python train.py --n_layer=9 --d_model=64 --n_head=2 --n_kv_head=2 --head_dim=32 --d_mlp=320 --vocab_size=4096 --activation="geglu" --norm="rmsnorm" --norm_place="pre" --norm_eps=1e-06 --positions="rope" --rope_base=10000.0 --rope_fraction=1.0 --qk_norm=false --attn_scale=0.177 --bias="none" --tie_embeddings=true --parallel_block=false --init="normal" --init_std_qkv=0.0531 --init_std_o=0.0125 --init_std_up=0.0531 --init_std_down=0.0056 --optimizer="muon_variant" --lr=0.00968 --lr_mult_up=0.779 --beta1=0.93 --lr_head=0.012 --grad_clip=1.0 --warmup_steps=200 --schedule="cos" --final_lr_fraction=0.03 --batch_tokens=16384 --seq_len=256 --doc_mask=true --train_tokens=126300000 --steps=7709 --dataset="wikipedia_en"
Each number is 128 + 32 x the weight over its row's rms, rounded and kept within 0 to 255. Layers, rows and columns count from 0. Numbers have three digits each. The size before them is the row's rms in percent of the matrix's.

# layer 6 attention value, 64x64, rms 0.265, rows 37-58, columns 0-63
087:125162135124098113086132127076114140033119126168100137144138105128102136123132113100136169110140129143129189098096138163108191128077094164128194183120142086160140134131201058120092171143096123
091:173124114075169126113174108128164168153066117208150113150159164152148197138074107059120129168135081106100083127102135154071133081112145147090101084119115137139103133118076118127117126126109095
101:185097137093082121095148152153135160128150158081118102140116141046053116098162135155154146144109140121168191145147090170138151120199097132106102133097134112063099184167139134146129103105099091
103:143159167081117169085134110130121124140092131104112204118107117113139132089104136111136190154164087150185145157110088087145181151083156103158079142128182103089149177148191166087152102156120095
101:134068125155070139128170071100092142132135172081139157148107150115118107113182134143063098118129216162170130100104096146151155182092140139133129145118133130090081167153110112183147195104129137
078:075100050119165173126125130117108124117135156106159176137096186173136168156187109122104183114085176112139158090113106147131175130119160129116117227121185127129154121124112175114131112162105146
100:162134121125109061197128156148158091080122188109146135112062170078098141097123181151072095153091126090154175177157132173110165139116093105131117111119159092123161148156107088173129108114135098
088:101105141130163127095120090181163150145091181138077111105123188112174108121175116152151083094085101162107096149146145102133121080126146118077112083103116090159145079122180119048132100102080094
083:124092126116114096147165121060136166118159095155101229150137100111131129100100143123087164138132128144087195100178100146147109170193145151166125135191122097072144089126149129133133154129178096
094:167163102142111142086108067113099154116068121097153155124142153176091118104099154122130085133125115142119137207187140193139158120056117135169126140112103156113180069149107123185147174142166123
097:152131148153141080168184131098103123073111100168154144179134184049110090107184140168127138138087111145134130154129108115096153162173088094176132118138171160116146130137165125193150068132102086
095:097115101140159158140102124145138131144127120108113143139130198087160130133117129116141137189103132129102107136085121123103112164133194141129172119106081131154061137124099194146174228052156077
094:138103158137124123118129069152214159142142080134190056133138135142190154127140127133089158187101128098120164108124115169064096139105146121181129135171139136177161148166094141147093131074108107
090:126155131133105089121193143139146093168101209176161119148097107128139116082118111093127116161109146114116034168166131146155099133133113097071146205120096158107131187142081114098141155158110132
095:161087186155131143163091122165123079147039089160147127138116154121154173136187122125159186135094080114084143131097147168103144190084142207099138105118126145108114137153126160147167136120097120
090:123104157096184161112145136167147140165140103110129111121100137096108146097084080149166093107170160139133169078129158090184129142172154129116076143083149095169078131142132165119033090113139069
103:097136130161173143192113173158125178125078122157166162103166104147123184182111156113068166125122106175128118170154162142108086128058148135157151159119103134158104115142118128130126228120109145
077:145129105159121082099103126186167143123111102120213119133099096087083198081090138092081174166122083107187150129068114151117110095159176141131141121084143120123136070144134142171117144139121157
077:181114152145131176101155161146132141172176059120144149157159088128188151162152124187121080061183151150158102123129164171154114087101151159121118134134139111107134119132200084083133103131095091
091:101142154169167143199090130113110182111090148203119159149102146137093085141156082129096083139129146109105133159151139149076096135084108062120161090181081135100104148170134115175123136071128120
098:110087101202089114145170130118030132136131104159073121099117095141046167110217118134109150124160130142103106183089129149126093119141099133139176130084124127147156109156126130171107123148143121
089:122109146113144095040138139126106089187080102192149139125160131106200143078076115099085161149128128141121083157191119119100126153079100138121162151144097146161133137115138071159137078121170113
# layer 6 attention output (transposed), 64x64, rms 0.233, rows 37-57, columns 0-63
095:123037136128180164118131148061121139053156112142106147125155112110088094108080131090101175133088114174189167112138129135094115112106083129177106152110117126160113147079157138127143109054147126
085:153130122149188133070081158141084200119118149100215101079121153135170135149070136140096200193124106174146133117123144124148123132178113179140144128135116128157120192130117126129103156117092136
101:102039105148100114175114154175179100108165146075117120197142130156165106054117125211105153099166155094132111137131119172154165121099114116129171140111130107143132078135148147085157124145108104
105:118125127104064073162145128132155083130168165163164151173138109081143146104113085140204157134167118102161091115130133116115064124156121126132208109143107110156140111088146135091109085067074165
094:168081137156074122201161132168185081140126140159136144172142169151164102160131144110105072133134140077151111119149140152087143103088120143132119186117107195045154117177103125132168134097148125
076:145110153093129144203175136122147109129151114156147137144082107150176147132085154078174182126145108134153162076139152122050099071085117166102121093123071139094104067156086156138094134134113095
107:098062128112145142141150115172136152112098119121114125138153182161147114083069107153109122125177191172137085134209107114149151177076158122097117170088119157090133154138100107128178174148108067
083:152164102115123090137074182139081109111139143116133185124125103114174108165145127209124069114093133159183090150106140084120102146102161157143076115127120049101124093133179158124136153174116082
081:140096157131129126171143103187158132133137179150094179085119086140110141164145119151092119052161138133184122070108117133153151128147072073186154188085137171164099115136131155136093128157100175
082:140134131171104124138143135124153111167063128175190151104151177098133092167137121093159149128138205139100140137158142109111142154167109163154191128052046177131101135082141104089130142135138090
097:133110130147128126131132086125131130150167126145116140099148134150120088067086118220117169089166191159140107073162133133138192166099118076163160169121109165095190164141141146161180148118085148
101:183139141198107096082137131168118143121075091152162119090078093154118146091109135085136144113114097019170137153203115123132165130113124158136153115142072175098115114125154134106121166151110143
098:085126150123165184080060095130107192120130161169149139153122172166127178077123155134138145102148098114101141026130160121143136153124136139126166129095157099067114152126150120149148192083146127
090:097141164117151162098162174157087140142110166107182138181145113127162109035107154126134135171068084086106074156144146104102154150139161107115142184151136159155159157127042145129134108145109137
094:191178148177110178072125160162138151138158159136144104184151149140159126143116126155145175150144093148146111139191126166109170156084117091172162128119081117115072141156156148151133201075090125
084:117185110102107077150085159113153062118066172079119111151095114095117177105157148168129118161107094070142187098106128158125085150158101111099084153137175103107146120103154126159147062156098131
110:184169149147075125104126161096150145146113109136150152108148144091054134188083175146107158086129087129110120192153129088137132076131087189147138061102108158117123161144072107175128144091134114
075:045154099123102152072089121156128139134152081129105109104134152095110173065066146134150151149187119180147121152157135140153110112126105202165125146046128180097118134149089164113107141126135105
082:172114123092076166134071141095162145161088129109130087146179144099123130192123127167104055115154064147144141145040195144093139131155154176164134132160138109159154121118146117124095099110105111
084:184154144134147126136138152169095150064120108144151081087182146151120098114147115130098100074136126138127174115184089076148160200131087105081141083150055161115183132159098127107145161116129159
090:106151101110144149100147142102134079100121063144129108189145021134105081173109123147109099098127155122135145173108075164142172135086100162120116168078058147110143157161106116128139159102118089